Weights of a small GPT-style language model, trained from scratch on English Wikipedia: a variant of SOAP for these matrices.
Each number is 128 + 24 x the weight over its row's rms, rounded and kept within 0 to 255. Layers, rows and columns count from 0. Numbers have three digits each. The size before them is the row's rms in percent of the matrix's.

# gate: layer 4 MLP gate, 704x256, rms 0.161, rows 312-346, columns 0-127
# up: layer 4 MLP up, 704x256, rms 0.157, rows 312-346, columns 0-127
# down: layer 4 MLP down (transposed), 704x256, rms 0.147, rows 312-346, columns 0-127
gate312 100:132103152124081158138101126130120120144114135108134089143146115126136121149152145152132113194090089146092135122123139142093113162190151106136147149170149140128126130133128131133114139106108113141134106098115129132144116106102141130077164143072173110118162120125122159107127143118117142065088118109085129122143128103143127106127099132092134119156149112141150128154118120141104162160111
up312 100:137122170145124153188152123091099165150148108148117072178148134120157119119156153124123107124088131136107127127156169145128112137148099178141133093133154096152151098101117132139112079140132121121113120119112181130095117155127144135091119126104133114110149098171162118122129125149114098108156131127163106158126120103130164110095137120139124139078110150143102136163161145135094137130147
down312 101:132121104109105129129148112138168142179139164155104099139150145097152112093136132192125131125127129112114127091155107110120137179100088153092112121102150145127132120149130109124093131069143137149149130170160100112117143113131140141121147145117112101127108128134123093085106127122134136128165151094099129141154136166144118095157156164128104144141128117139161105107124120119069140132109
gate313 089:162135157118141115108132122135077137103141141126153098128162154153113155120108153132103114097092149161127143153081078127120107136072146162111137113128171118111082137157180118123163111137133134142174085123091156086061134118118146141101129167160126119144124117108171104129089095145130135128101176140148140114126137103132148168097094127094120148117123132101088115097143116124114132129125
up313 090:116071143103125099099155121133125116157149118150129170093135128164152117139131140093142126137124182069122126108100126127124100107138117133110155127099138167123151117147135143121101134127137155122147103170075132094144151137163144159130131107137103160096163091130145079112122090116142123102147140186141145153131160091125096196140150131097141125113102134153111135151146090139134146126098
down313 095:120149120084132139123155129104158100152107132128147067120124097125109125144144170102138112072115105166098155136124128162119113145087119121089095134126118120158129129118098127117152126092180147126163137128053139105099158117138109128064114091113119123118100075140126130141062131120134129147167116103165106096171089091122121102101155132107108132122126124129109137145134142078109104148111
gate314 103:095125182104141085120110135123150122133131152125113125141138120140069129113078132159168138157167094135125156162154119156098119120123153126127095165125108122155135144144129162098122103119149161120132082142137115139131138171154139083115085141145140118163102107120156156129159134133125132136130126113140163130111148131184119099128174167155128108092103136155098146156143119146144133148097
up314 099:141135132120140120144129157102160166157137149130160118136129101126118139113143120104107141129143113136163142151118163096186123122144132166123122126094111139161125145114096076124114116111146142158162173136107143110111108147161109149141088119156121166153096139123119133126155123135158128112125130165134160100151083106099083068176126118097157132118114110150085143140090138115120169133128
down314 097:111159195104115146075128104124139143111123108128098163131106106154136109139129143151134147134101122079121111104190157096115124164122134104141111139125113159138160138108106158155150146129141145111112084106149117167133122129112141106106121141125113120150136123096112109131159150155117133088113164106095154112148140156124146135151169131093161102124107133115165129155146133149090116138116
gate315 102:134108141110130102134129093097160136124110121155114106109134104145124116143158147111164104091140160118105131094116160128125161092145143161150105152103109137131146181132155137112126148110126118108105135160147137096140114133106097167182083123140135133139148120108149098100131135130130141119109107124127098138059102127077144103115142116128128116121093152076130133149140095202126108124156
up315 098:119117124138109144116121104097127094148121116147098101100147129145163160118153132138168118127129191122125120125128119114152077121093167157099115130162075114142156125152188168095139132071169163123094091104166147072193138103107151117144113105148124132119114108130144111125154138156162107127170124124134078171130140140101156109110104137122105139134136164102128107132122128181124141127097
down315 103:116124175139145131128107123076126126154132116122131114146146133137144145119165140110089066122129125095107134129114118119170165136107126122136085109086116124154135105152161156169124143123134127086095107141135124128123147124140163145178168168157160133126141130108151121148104119152098082147110107125117132135114139097090134127143119118111158089082123137136180100115157129147105104144150
gate316 099:161157121111083123137127127070088130139163125116144111120114102169159104167118083154155127130113069143126130131114101134122161123137133107091094130097111123166133091118135115131099103099127133103108123130150117109124103137139142178097156071115165116149136151131112135147162121122184143169138147100093110145108093088138142143101132123107093105105129080109107126171117130104122135106109
up316 106:172136111111127079106129151111117084119116135115099125127133108151152112114102110121145108140128096100144086112110088124118145171122110111168122146118182074144193124121121156106135107123122114123063127098149138146131140156102144110158106108146127139168122149155103116161105140137154159136148134093144124118165147117114134144129097094097105143121083099126097089087101140105136134093111
down316 101:059124163154059126104152126144157130093129147148129124142122136122122132126136140094097158116149201116124166106173141153146130125145177146145158124159087137100109118122148147170124131153095137155115154180131150108144122062121117146156096161125129139143109112101154106126170166116146122156146127157139133126099102163111171134140140133103120118141142117131106148124132154139153132138115
gate317 096:108127114141142146117109132149148095137160120127120142134116090099114165116151095154128130117090106143101132156145114080138105156092112099122117152088131113131101110134134099125150130153137122118156132135169117135132138123149128118135105140148106170136089074123151128092127089147113132146103134078163064140097138124097119105114136158117110124104134109115091206141098125133113101087153
up317 106:162118134138140153131077123143116121169165145123108174112111173104105115111135122138128088150160137118114127133175125148090130111167143119115160146111082165132149118091147116163107110111100133118151117151156141104113146104148101172135170155134134094106176130123122162145145130118124107115171100143144120098172108150123083140146131206123133115130142117137153118145144144121126076134129
down317 109:134174110166095118092079104212123148146195138122109132131155156105092101109118106125151117157125115136141126132135088140127103143147114129127077131106103120128099105083137146145149152126097116136119144120085134099135112115130146178137112158125122091110151165134124141112107099146115170137140134088143097080166125132104113141122101187130163143148108126114124175107121144136123108169140
gate318 099:120099148119120111097144140130187099156130094170115158103138140118152150130133175171113150104090135104142105159107141120171115163094122121126099100120120124108119139118111072147124153100108106137181153139112097115170134145115130109158081100103139153159133131119125133117125142130126169101107113166170114127140153178152133089126140107086146129169114133129104110108167121137110110149123
up318 100:160106134086137110107169107118146075120125140141101137166134108091122095116163119142117088111090166116159161079103135081102123113153158115142129137138155148139170130099114117141109171129080108084152143127134165154151167166149152125163095109154130100171137130145186125113118106152063131136092109146138085129098138178110118135100147113143150104119111124135122138142159141095106171142137
down318 101:114142121117134140146114087143086098109190147119162149131155142099179129156124138104122135137158116146115150136147112101128125104137144106124124170090144145166155087106144140132147109144107133095173101092106105140116136156135121146162125119144134079085163141095090139111106096144104158146176109132090147118102118100150098141147128136106142116109127111143117173120152126122181092133121
gate319 097:139102154120152149199105145154110117167118167138146149135128130137115124128186096128150106114152106061141097103145121108122135101102167112118105114133147148150085118151115115119114134172117161111130134158111100095150132075149167132105136097136104138150117139139145120094151123113191139095128132146137122144145120123133089142137113121131097121141156153102157117103098121091142114163192
up319 100:120126126155101161174146102136147142085104151154116127085104118114081119150098117143119104128134111115109145086147146149120124102113105161147136160162105173116097154136168132137111107139122144136092120124129125127096138127099177138136132136130115137103123093100167098106134151098118116134139091131097105112064116121125133156150172136166185177106115080111141160106135103143160144118115
down319 100:172108111159137167135116093170129109143100158175125148152128125132117147136112111142124094145075107106150134105122105084163110082123135124138111081148153162095097133105108153131154151177120122081128116119082109102115087126148131139095164128144153124071123107155085134132150150112148080102131120146159173123146049148146107143126112121136109143125128151130164114144075145133130086121115
gate320 092:112096105109157136121086123151170115173111147116194118167132119115143111133150183101122100118141156176111131128129089160144134107151072121126127128093155123119119124097161156103136131091134148138153119159139128113112107138131100083113124133105110125122156137136124089113121120120097091096102121138158130151141089122125134136115157142130150149133147101153098131157107110150093141114161
up320 092:079127138155106123184126142122107109136112160120123157110084183094125117092134146097118116100142174130121146136147123093096142113092103056099157100099129136090155113086104147097103084107136138145129114095130120157129148120117115110104133135120100099141150121128120104095144133118098133089095106150135139144150115117127117136093118113149173163089077134120089173099135125133158160107125
down320 095:072099148132075145153064141116162158079104149151136106096097100102115150136108097098131153123142118142167127124116145125154119125090120107126100154159134151169121140100104119125136159122148110126124141166099180128139127125125076139117099145165138102133107083125124127097138109107120104096139133152165119118116196119108127127172111131121136162121088172164141140156131107113158148105135
gate321 107:146168126127115125096143111139158106129127112140137152144130135136136135165074166090144124104147148129105107193179131139117136134140142094140093141116120195121104130108115123114126131115178088113127150148142170122133139121099151125130084127142116127141132130128110161079122157155137096154135140112128188107134179111111127135139132139130090094137138145109117147160109117117161115129173
up321 104:127096141139088123139096145125141144129137131163106074134143139112130166153129133129106138102117109150129129112102098147159107145068151097128150147053109101136109119135109125122098158128116144114063136148146095116112132133156128137145173126117131105120103172097090164132161103139111163127147143144170072142129119158142154123130092114155159183142132162121135099112139102116148129132118
down321 100:137127118149117112099140097163157118111103151144081122180171118126131115111142123095134144077123164107103103126133122118110125132113102093138085147078162171145112127083129114067112133146154112133124141166144182156169131160121119121153126139165147094149088129153125132105113101148141136154119152134143082128102123125142120113135150118102123106130089157151145118192166143098119141137142
gate322 099:126096124109171116164105095121160128127152118162107129139126120161128135101105113115086136155159147116113134153121144132135158168158155127133085097185172144135093109074141099132144149144162115129124110094109104116115150085125094113134125127128098118122158133118098161186120161081107094108169110119095122140091122141165150074087173099121120112158148118140078136116126132146087147100145
up322 095:096136142134129089107117106140112107155147146126126105148122157101174140118123140131057084135125104155088174147171143092112059115075182131133139152145101143113152127107100101154084096115138141165150133109137159112102157144106112097113103132156123146131121164155129122123147186175112115114174160122126106133162120128099053144076071153113147095115140163105099130120150153134137133122104
down322 096:141126171135080146142115129165162149135096129135123104123168136088106116065137113118115140070143113125134122169133146108091067103142160128102109097118134122110131167141102119160111148150150094138132107128132130121151151175130085115095114164134135107128112117144135091084127104096149139129113122080156096121156176126157112132154162170096142116185132137158130102118189119171142143109143
gate323 098:117137078115150113128104136106097170132170114143126127142131167130162089117123091124135132130180129126163159130159136092109127116067165117149151135116125112106130090148100105147133138102138111129086198112083113123157151124108123165116064131121142150137147102159114139127128100127140136164156117123157102121145152109174148132170162125151138157110139105135172121136174140083128129179083
up323 100:101134171153127140120133144120150099107095108140120124153131077055067142182131127138137142155114096130078139106089099137078147130101117145090145088122109140063132165110153149108132123151135141113135130133122150119137116163118109146109142154109116154162169120138167110132108121142093086147104148104116153102119155114098135106128135133142139159117150154120135143126132126116091112115114
down323 102:125125055112119164085135148111135154110157103148094116097108133124108123115182156094130126164139108109106185130164137150129135122126108124175150134118130137159127142133112121107142162144117193082107129151127152123119112125120139134149146099132119140169089148128145151176153113124105121144144124103138113129092139140080150059146123116121169110135141158178140123102190149137137124119151
gate324 103:142112089150069137104114127121142109162153143145133154126117122116098110138144160144085147078125109137153138103109155141142144101115110092124123110156127135134135074103134137172083128107134102128126100134162110109144115154094121160077099143100166120134094132139167138135108124091128144133113159144107160089123168132132126118117150124134164109142147089129140151079137094176122111097096
up324 110:142126162100049055159134154149116130150134126124137129087115081118113144132128129122135141129114098107149134115148106146100094158086108129091100109124102129110174134119095097120123113112160091105109114134110120120106141121143120100120086123192124105157131127129165124153110119144121083130114128111081058178170129107134135164125130129099115172082129121142154154178163101084155126115101
down324 108:103125086112108117111136111137102135110132157130152112144124115094131171081097091164158104109151161099136113085109128129137098149123144119137129124159155141133135130121097155135131098117125116144137141142119133133147143162151120053074135109118107113133116113121109110169069140131101126136137115159133123153141108099113072124106110130121123125102153092126155138162171119145135127142124
gate325 095:159145169141130103180122114129089149115069103151163156121158114165114115120123107135143114122135102135068139111130151136137131133147116082116140130144152122157100097109138133143129111162147112110089113111089163131161156100139146139121113110126163106094118139121132126107126127110182125142083150144133177163141119153108134158113120133134132119122087157129110138107157146097139173108207
up325 097:107132135126104140072117116080107140111176150126133126118135152110122123125100076097134167105129145147134138121130117126150108143138117072136125093103103109144127143085090109138095154141124214101136153133143094164134110132099138176159131131173117110110131114123189117112136104120113173161152140136089119132113098101149134109122155125072104070150141094104128148147158148153098130117095
down325 098:142121128115118089118149125137144131089075100100078157140144083155113149117144111113164138108126102143130145142140098131117114097167091102137113082144137139123121103129150084132126148130133153119124061100092138118124159138101143151123098163105131101122102132136131108116101156161155164156123127114109150146121133123128127119106108154082147134103167101126112088084150149096100186130109
gate326 108:160140126096122172135126126150103131056170072103126152096154174083114106169118150122141094169111145128100087139106143139143151161133135141079158122129135154138124091111118153109156095104121113140158124135135095165120158144112073123137158139148135130120078127168084183084127136091112125146087138137120147136087105125123093150105111146127108114104116140108141150139141079113173118120118
up326 102:104116115159119114125128146128100162123103122098122135090145132112132123113144163135079082122114151106121104132164169101085124073102071127109136138083112140142144163121151128169121165166121130127162136165154107131179156151090103151130117126112127089127144161111159130104094119097119136106159111119154109125114111137129130109125136111166124120133092142121103106145088158116123196134143
down326 104:133080128182066129111114098129125125164136172119156152092126089126094126166140109110141117112141145116162132140144124142099127144120095147104119140155133141124162190152146099158143143142102126151134167125161095108120139146124119170130083124097139134108129111105143102089170117167158158114114126082139136123129122138140154114145175139148111130146100144118100094087107108119153127178132
gate327 095:089115118102132087090169114142133152131162116109110090133144114143119110170150118137115163147131122145106129145117136141114125119088153117153142123137103103120155128129128127109118159152144116097165136087130147167120133183141099133125107089171119112127089153107104133131156125104124153148133106131125156154121154104106079116130079152146149104141116117120130168164144208152164124124113
up327 095:145121105166110131130089128143127124133143116148145160116105136140111177108140145115194123144147179145120133085158156175107149124112141136106127147140138155113130172115139115144139106137099078154112153110106128138152133081146153171124146177141069129166116122173124146122133106143111147122157143168108088122105169143112125104182139119118148152106169132105133127131158104110126140123139
down327 099:146098138149147085099150101167114140110144149149092073160124126126133148154153171123112113152128117150137115120119124109091124108093144137095164142110121166114151115160085105120092139160183112122119149098146099107097124128123141095128127091160135136112127136086089152109097092112101156116163126128086124134141124151091137151149141154133126101169061163090145107101096162129151154126145
gate328 102:083131121157096129105095107097117121103105157141119114109170119135144173143115100178115200119118134134109127138129190152081149121121103129143144105155110152099100120159156083132127138126100108133089120115091117147124120132137115187151113133127147098159147108103149110098160142114113151107108159140142105120117180105145105109127094160077093096129120091113089138110176080140112130087113
up328 096:151126122119109087112160148130143140119148115132148100122132120118123124108104152116149106150105131118167130141127084119104132115080078127162125129136106148140149148108073128147110117140133118127117177110139068079124147120105148135175153129111104149082097076148132150078134113139101129109119137133102143102087124140114124128117129171102108130127106161095162108120164147115144123188105
down328 098:135101101141100127137151148145116159125143132062141142168110156149148126128115124132116128123151153077120143116174131108160157112173148120141093177115083159137109137165097146193138120129140157152144094128129112160125149104111094126134128114160119141118143124135166144150085108158123127129110159110154115107125090157171094125146150113161111112132124116145140144096121128103110118176120
gate329 102:159108116093111127102146113143151143095140151095086089142166075144152136127156105123083173155138142085142089131115114127115135116086154165117134120133127119114170124130121140148110106143140126119116128128141155110100142116124130177088119106127103167100159130145118082126144147115163110106145096132104098148143147131151168106104163097127153183112143093171157149105120140092087105140118
up329 103:140134109130167097101156165106107108119106163117126157137151133105128131111091130125105085153114130136105084147134135084093128140135180099079103109079138128103130146082122163158112123146099182118105110112171163104139099123081163131130141149141130152146116177109104136090148119129101162083074159109094107118121088106133115099092129138092111108110117120078133153127117111150094143140120
down329 103:121159130127110103129130141106110159129099111181135107183145156111116103092117129133121102101121126149144104114089119100163129143178099103099166175103117107092116114202137126139172140102180167126109095138129103121139143136143109133126155156108120085132132121137120143165125115098132134126134161133120130132139136094113113121101151094082146149125165152159146125172098111140173142119122
gate330 099:165123111150155138122092135171112114131111124107115117136146147101192070131119107090129142157126127092115094094158130128117092111104147152142128109072151131081095078108106113094080129093115118125136122084171151093163105107099099132114127154117131135145113131099140119102128139126132149151164158149149151152150134105105059130124141139126118151145160149104146120110153158106107132160148
up330 106:153136123137114148088139110118165115085151144125117084150125151145110127166169090126094131158140145107160121176112172129152135126176138136102159115169125156108116150119102160128121105121145137134157126145103088124110106122132150091202158148141154137098128107149138152129156132151077149137112163146130134117150092152094134137124183128147170133122131174104138154130138122162110134092115
down330 108:129129102113109126136128113134110151074146122131068113131139127127126131153102098130090111115139125105139153145126152151138096124135080171090125151112174145155099128093152149101152086166113128101186146138101142159127128172083150113081135134099129104138083112101141125085134142146124143109161120127130120138130142133148126129113135130180102137125139153098112132142113132142136105104150
gate331 091:119111142144126131093124179119125129128118135082090152135111147084128125108127097115168136115146136111102086145058107144138137091097095136106111082144174129173108151147141151084110100094182112139098122139161166103155132120110111130140087121129126107144139138140135118118117134121139125133112134072072126131105122075156102146111078178111134111110116148136147089175105155139168080150132
up331 096:092116149119129119172083109103149120122156098095148169133103113119175136131084117116135155100063127095126108123138141123077127127141130104121091078166139144102136137100106137179141141141168107140204119137142137117142128125079106119137088093132111102105136145114114154173166118144168125103102135142135093161112109115147130137109117144119121129106060128109186120091163129084117110141142
down331 096:139127118137141084095097111103128143132104135116136141156122119092100138136122123143111191119139111089120135053122147114134106097141109123082113125119173144150160094113143135149104110157120125091129156109132110141122105098137149132123138112106145119142131141144151153121167150116227088115147124129103161145192083147135140146162142133107143144118116138163117130132167141148110138144141
gate332 104:124164136117120144161115121072146161143092127125098094185126115137111116123147110099152124126106137104130134135139106136105151142114146171112130122077112145133107169143123101141136136141130139116106150180114161137117125117137105165150138093105126142086143117141153165149122131125096143136168084172087089155093157092149147147120112084103121147111184128104100133132149135102180127125135
up332 103:127118093166169116142125126159136106127116142126146179126119168139154139106112163142119142107134122130177121113110079124181116140080160098173142133116128104107152121155176172127120117116104137109142123125090160146163160124104131137149110100115119108148100141096123098154142123113120152108132138083159127080121106159092097123201152110121114170114121089103104106122116153130124147114126
down332 103:148153134123133067130100148150091177103104124093109168164144169139105148132152147099169169121149131117141133130142115099107091098169127156121133130125132135091072155145108142095143123125145158157145092111173127104115127127159136123127124129160118181136142102131108106106124105101119049097151122165145126118129133157117094074170142145160125160104121104144125157124112110119127118155101
gate333 114:143124163104160110111110066084118159140107130100116142146130095150141119116098138104094171161120114149139106151108140158161131149136111119149111168115116121141175139173114128148173104115130117116099135127137114083153127148159105152142106156106114120121166157131104133118095098100109148146134125136095168179146070126100099118121143097114147083168125132153164120116140107147138136092112
up333 111:115121119145132126137127136154153161194169134124163135158104102107118140136091094089103123185158123110130139122142108136105127124107093161204122151129100132122128121131128102139174113123130137093130109137086124101109128120103132156096112131120127156113156066128109145111124124093110126161108121130077110132117134105168150162094120089136148111145130156084111089131124142079135184144106
down333 099:127116178112113120133120136106139161196146092106187120129126098126129120118176142109129144149108106127126141096134099119121124103139112110100169101131157093133148121106095124163164155129148126178092150123114101107180153123077126134109105133095147121136122146149152115129108144137139140130127165092110137139125127137128120122158134131062107120162172130137081092176127099141110115109131
gate334 103:131113155105115143085126138109176139129153136113157113079100098116110083139148119106114096115113105138135133101162099128096133122104150143095133162168175101134108109113092097102147083169132098100112095159127137118134130098117127141147092135143106118126131090121108104136164159112182125091098120098124119122101148092112119168140136128132124158109154141111108121121103130141128134116146
up334 098:145101101084134128167104147105123116137131111135103134100146107146162160089157158126070150164093180144126140149137118104091094168109116132136160157108137108140106146117182131104127132136146137122131091105096117140105122150137127111115134165165088117122170135111111152107128148122141111151179106141108092164147150158113134115108131123146114125165134132116102148115078157150149136157152
down334 100:132138149166141172152149133127129129114088094111144140110115111141155106087118113122143140145149135127167166119164175139062123130101141142088112153137153135141125119110119098187134060118149141105137148143134157110111129106167140117132128164149111110113188098154164125122099112104156146170105132152119152082132154124097099130134136094165110150114139157090118142133080185126105109133134
gate335 114:142160137153160104101145131142148158119121086139157135099120145152142129078130113096095154138132120114120121113133158143080174104171114102110125120135130152149163131103129111142149097149127110140114132114106131155130135155135144139125161115101149120108112120138130124070159090118124142126132134154102137125129117191140121115142104114104111151119135138176092131114118128151124163056091
up335 104:130146157120131157093115124122129168109132105142136089108144090130097150097157180105120085158129087152100080121114138116145134113112127088135145110112107120129145127084103103121110094104126167102166131111160146120135126137122137093108096111091125107131138146165115107109164122097161102122161125115128129153101149132183130181138128137108100107152110109126111138167114131114117141126097
down335 102:129147119101118110080134106119121148100116104103157148122133110097130113113167112132104099160141056133076149116084113147138144139113124105146127160102173110132115182138068138116136138109161123136134094165117125119138108148112128093128105133104127108154157152122149095136087177148155140099108144097118128124129149121102129172134127145129142140143111160092108114147134138142082163143114
gate336 099:118139160127154129136129116146089147102101126130123122143150122131063116115126168107121133129142137108112143148147145094131144113142135106091139121114126151150131175124113152099119173082130113142152138098113116165123147147132148150115178144138145116158094105133132110121101129142126136112121132154099153133131122171142151126107133137128106137141065165124131150112132164125181149157173
up336 103:092071125122129117109155162150160077081158129143126151146136091125118109127164103132127106121154078126161140123128102172087072137122176088120143147143140111137184098133115107166146118160139114146151152101103139063120115114110096140093118131123099137154158134129136104116124146146140121161163163111166100118117103114134165132106120187150159117107141099164126100111141103120112117107108
down336 096:155124131102109116133116157096137115149153107103082098201149089086123084105117131124115130155124164119113144096066162149142108081163140121131156144099115134147136101118088152121137061160128135120158129110082143127108131129108103132141161150148129104160145127124104133138159123149141121116138166136124067163133127107105122102115118143099133120140106101115124102179127133126150128128165
gate337 091:123172123121125148134101164132103132142126152163162150109098117106098143165146141108150131139102075145107116124159108133171139160123116126161172153128092137140157144099180111143132134113157127105126118100134122147144109132101151158167128116134123100181094129094136123129130125153099115097116072127154180119099138155112134167113112117157095153126138136113167112077141122106110136108107
up337 097:094155110136093110123129135125106135104122103145111140103137180129160078148147130123105154121128110124165106109114134124155117102112149145109114116167156114104118142142108115105140133124140099142079114143103137126151112110094176156109143119165135147150127184132154122130099126120100140144155115127138123150177090125092083164131144117128127125131149104112167188143097126138139122158126
down337 102:072124098134089100107129094150145139134099052153090122160139129096125088154147101144076128153134144126162129118158109182105098105124131115123139130151102149105156160092084152081110137103122119137174116133126142090143127105145161170118140114174092099087107147088161137140139129129105113141157151097107132118130083120127111151101120122139157125098189156088083123081114107093132139090108
gate338 105:110143093146121099140131094143149134168123140142138140123142143130091107137140166113124147154130124154123136148103148101138089164136113163149132083125135122107091160121152174151155161108109128160112149093147156124138120118110095135158161133122099147150088115122113108110114138092142145125108155175106113087113086115138091099112118125108092157162143173131093120139136115162156109105151
up338 107:122119097146149149132113123134169051153145140151151111144124101146122086126100130110128129138129111112111116159108091121171093173110130138115144138171122115078102153122104068161149131135114106147082126098149111103172156140128114119130106101128130148128127113136123137128142133137130119102074126107115113115098154140134155097116133107142129110176141193125133111067150137161117100099109
down338 103:137106131192136111135115136135148131138089172167124113120152106128147108162109145130128164126139137147141138117127148184143134101138165123105152109131117088112115122123167129144125116153145128139161116104175098156114140098148114139117181127137108126118116101163107148112108107158101093207108121164080157175103141114119124128152157077142134120148147107153068133149122115149102129121134
gate339 100:160104101142142133111168147146097124119086108150150123146121133137073127125125169124152139114086141112131104139093124133148145132130087094111118134181116147166161127123117156082078131128146139109126117120152141152155121099110134149082138162161123104147132087073126144149150144111109120131118097075145119101095103147144136124135118112132145119145119122155088108197131149121148109110112
up339 099:144122099090125156172123112123093108118099127115135139134159093093159153158136162105160123096143133166130151160102125112086135105109170132113104145146065129137084162123143132131162130110152121151150179141119145104156167115103105113102147100118134127123143109149135082160108107113089125101113104145122117130122116131148098103145158134141132111106109095115119168137098130137121135119156
down339 095:091137101114198168146133122133120131153100134136097154132109103095110084111134146132153157179159145143100177133098139120146132115143163118123139167116141108111109168156096139128135180121162157109149106104134192114128096122162097144148173130134094125147187135142132129137164099144138126134099102117092127143152141134155140143100132102108144133114099125123129129145106140117098134126123
gate340 104:162112169138098189119143147122151131097150193131130135121089151133109118115101136115125126152108108125125118157097126113099111118153104106113114152119112105150141191106112113154131119140132188145123137137120158108096108119085120112106134135167111118123147139132110149095175107086142170103169160174147159132111107123113133089128167145129096140082142146095117096101148102149154151113126
up340 098:089161112081122103126129156125126120122126139091123137129152121144126162113162109153100153109085146112176151132103162124137115177105125156095134129126138132151104120154121173103142102129158129144145122113134137168125193108168144123110104090105151075134085131111171130091127125135131094137127103123099111125138105103140151112147134119125113121130099115106124110133141117154117104098107
down340 098:150088125122150121140157119121111121153113135081111105120126109120161142177161129114178121138120155123148024114064181103131169143127133137150128092151147106120156115111115117097118152133083111097135135138083157148100111100116164146131122114137145114101110143153190122120119192122076089168136104125162122137129135112132148154152192134151125120142110143144108109089125155137145105136133
gate341 098:120118123118147115140121114127143141130148090137177133149141130108126141138149117102131111131184150136169098157138151128073107133147080125127158129127129131147109136174095109129136083126142110099109125084088158151180136173137127138090128114123073168088121121121137104112164156121120099124127122125116128130122083155123103093138169130118120146181061140125120124119115156126134156150116
up341 101:149120118133124153119118096119108125148172161118099107152146137112106116108119119091150145104148126119104150156122110108152145129113115147098109107103107160131117155104196083095070162122123144136147129171145120115109111138149106118136122106096162123140103126128164122186129203133142113161116124151129141110121122125134143197108155164099123117109168163122129129144128155112144146151130
down341 105:091144147195159148133118097148165117122083135147085104140119136152146096140116133148153094102142132062148096148157075124130105109152151145120113150092110155103121128122151127125092126125159139096125127120163108136130129156096136087116150148134159136169116165142145126152131179161097049130149107130149129129128108101129125155134145114116138145103132147166137123149118146104117182107114
gate342 112:169106123130146111133103109114126135089109138103093158159166124172121115123151164085138144166100098123101114120106073147126098177175095126116166096174161119169125119132100168140106114147145161146127113082086145168151137138123141139097118115072176098111113115116126122125105110169092101130122115149155163138133124108131077162152105132154080099153133167135154114107163123132136137133126
up342 108:157106095149147140135154175132109128124161121142127080133153106133142121188103083129116134101090089164125139100157130152117121138130182144166124095131151136112143135144140151095124092134117120169110148112133168145168125153122163159123096121116141122133142110102116125113187152125144151111136118150144139136160097137119143125075101141103145102138150112099114136119137142158126113132093
down342 105:119123178120120137139117175139142113138059107120114079115128092151171173136114109086093122100101150128147142113130104100116137122083137152130134126108116126090112103155069119115168126127097153118157139129126127105132093114113123135099135077122112132175142142144119104136130134157113147136164126120140098119138135117126165135144105143138154099124098086145122113128130153127133137082086
gate343 111:139149132114153105126087135134131163099091122117136094160088164123149150132120160143162155140157134143087094127114113124087105166069071158114135115168149158147132109139121130115162136122140145112128127144125124124128109128110165142110085155119131128128133150091122159115120164145101133112164135157096068102144097157129110060129144135109144128102132156139127138128118131135094095174132
up343 121:174120116160109109118145097110141140162119144135072138145160116120150104128163095050159146153175135125129135123094102153135084149123125102104100115109107110103132124140170108142146150127105110130105129147136141137129160137179096131109161084128150116134114114173136133160109126138106089090122137150142135116149154155102079164128095108143145117161110145149124124143128133114183104074172
down343 117:162086115133114116135127103101137145111099154177085118112148122153104127130156100085171121145130130148128121115119132162110131121145136106129152106134144187110116151093159117165168119150127127077132131115111128129108151119125083162121102092148111090127085132150128146108146075134151118115102140142121104066177138169157116166130104115143124122145136141121126122127124152139149142156137
gate344 098:153090135099143150097112176130105120136145135124139139135126113113136097122098124100075119137108124157138131101151126125114082123133077095115124133129103136130121148112147135104103114145142117119134170149087127122149164107123115141107142118157166107132120128190140133139132096128115171155127128184131107094105177112119157124132133132129156174141105157174120130107125164146164081125131
up344 099:082115141097115148134104145127160133100117149138122146126122092103129179149075082104142144086109077162120089142151116115109126150142085153099160136115130134141136112125171115132105092155144120129160062149088145092105139140118161155120109069130145150129108127118095111106133135126109157108111119138151103147125120120135134114148129122155130174138123125117109104124117139158140173119158
down344 100:132161136100111131130134111102148115127193127101109128118177168117121129159163158113131117171138113136126140148132131158142115141122160140147137162144103122171114136098131143086149138151112125122120150168121114119082125091117102105113097117127109106182130167097109130151155079086134130130159128133085115113140058169104106156126139101118175123101110083132112144129092144112132132129151
gate345 100:130112141155091152141136103100153105125143068146127124128136120136138119142129120094119124111130124115106125180103137139119138163140105169138150126140092104129152142115136111124092142140159172088128133121184148111143138091134147112103132115147114087164120151115135164116113127104110135073098164146150176122127129148122125148098140095200145112111125085143131121121100122087080105149129
up345 099:164129135101119157114125186144123142124130156146150183128126137113065163088110140144147151120102125156165116170128105130098146133151141110127129159125129149109118151089140160140141129099106089101099161143115096137118193148135119145148148152106127122122112096150152101094129112108137087125130102140125131140148137117074118098164129087089129148115109108103137122127152128140134127150118
down345 099:136126187209130147122151129103112158132131122116151095136068111131147083131121138119178137134094137140132127147158139153127123171092143118116108116128134127130133133141116101117110121128116163106112124097151144110110088112123109111145111123148118110122164105129137088111114148143178120124111152145118137143099134177079153133144106112164145196083161129092093144093141151140110115085137
gate346 098:139101131111074096134098118127137110128132116176182154117134176124154129103138159134112149138114130113117136108104173160128159148148124106132120106116152149106145128146118148119129062108156188184150190123139109127116102096145112128109110163122133160107141150106141141127126117110132149151126112141160112126118107113107150153136115090143083194118196111140125112085123156186099137100114
up346 096:087142140125114100108171093146117093135109149118159169092067155140121130137128138121159132141097103145120111202165109114087075145118121137158144128085144131121065131091117112154119159144134165153165165106153118087106114112105124109160103142104110122147130113123111110125101189157129114110126124090147154173141122118123144175159144131138104124167104130147141127128158124104137099177098
down346 098:062112153088130131114141089120161064117149122142118124108166116092122101121115142121108131108113149112137115141144135100116116116105140103124159122103134158127124139127138144110120130155108141123182135099114130105156147048163152152148123111137151089120130139133100127147116116112120110142161145142142109103155140143110129102128140123159101153102096109125180119118107111162117129132151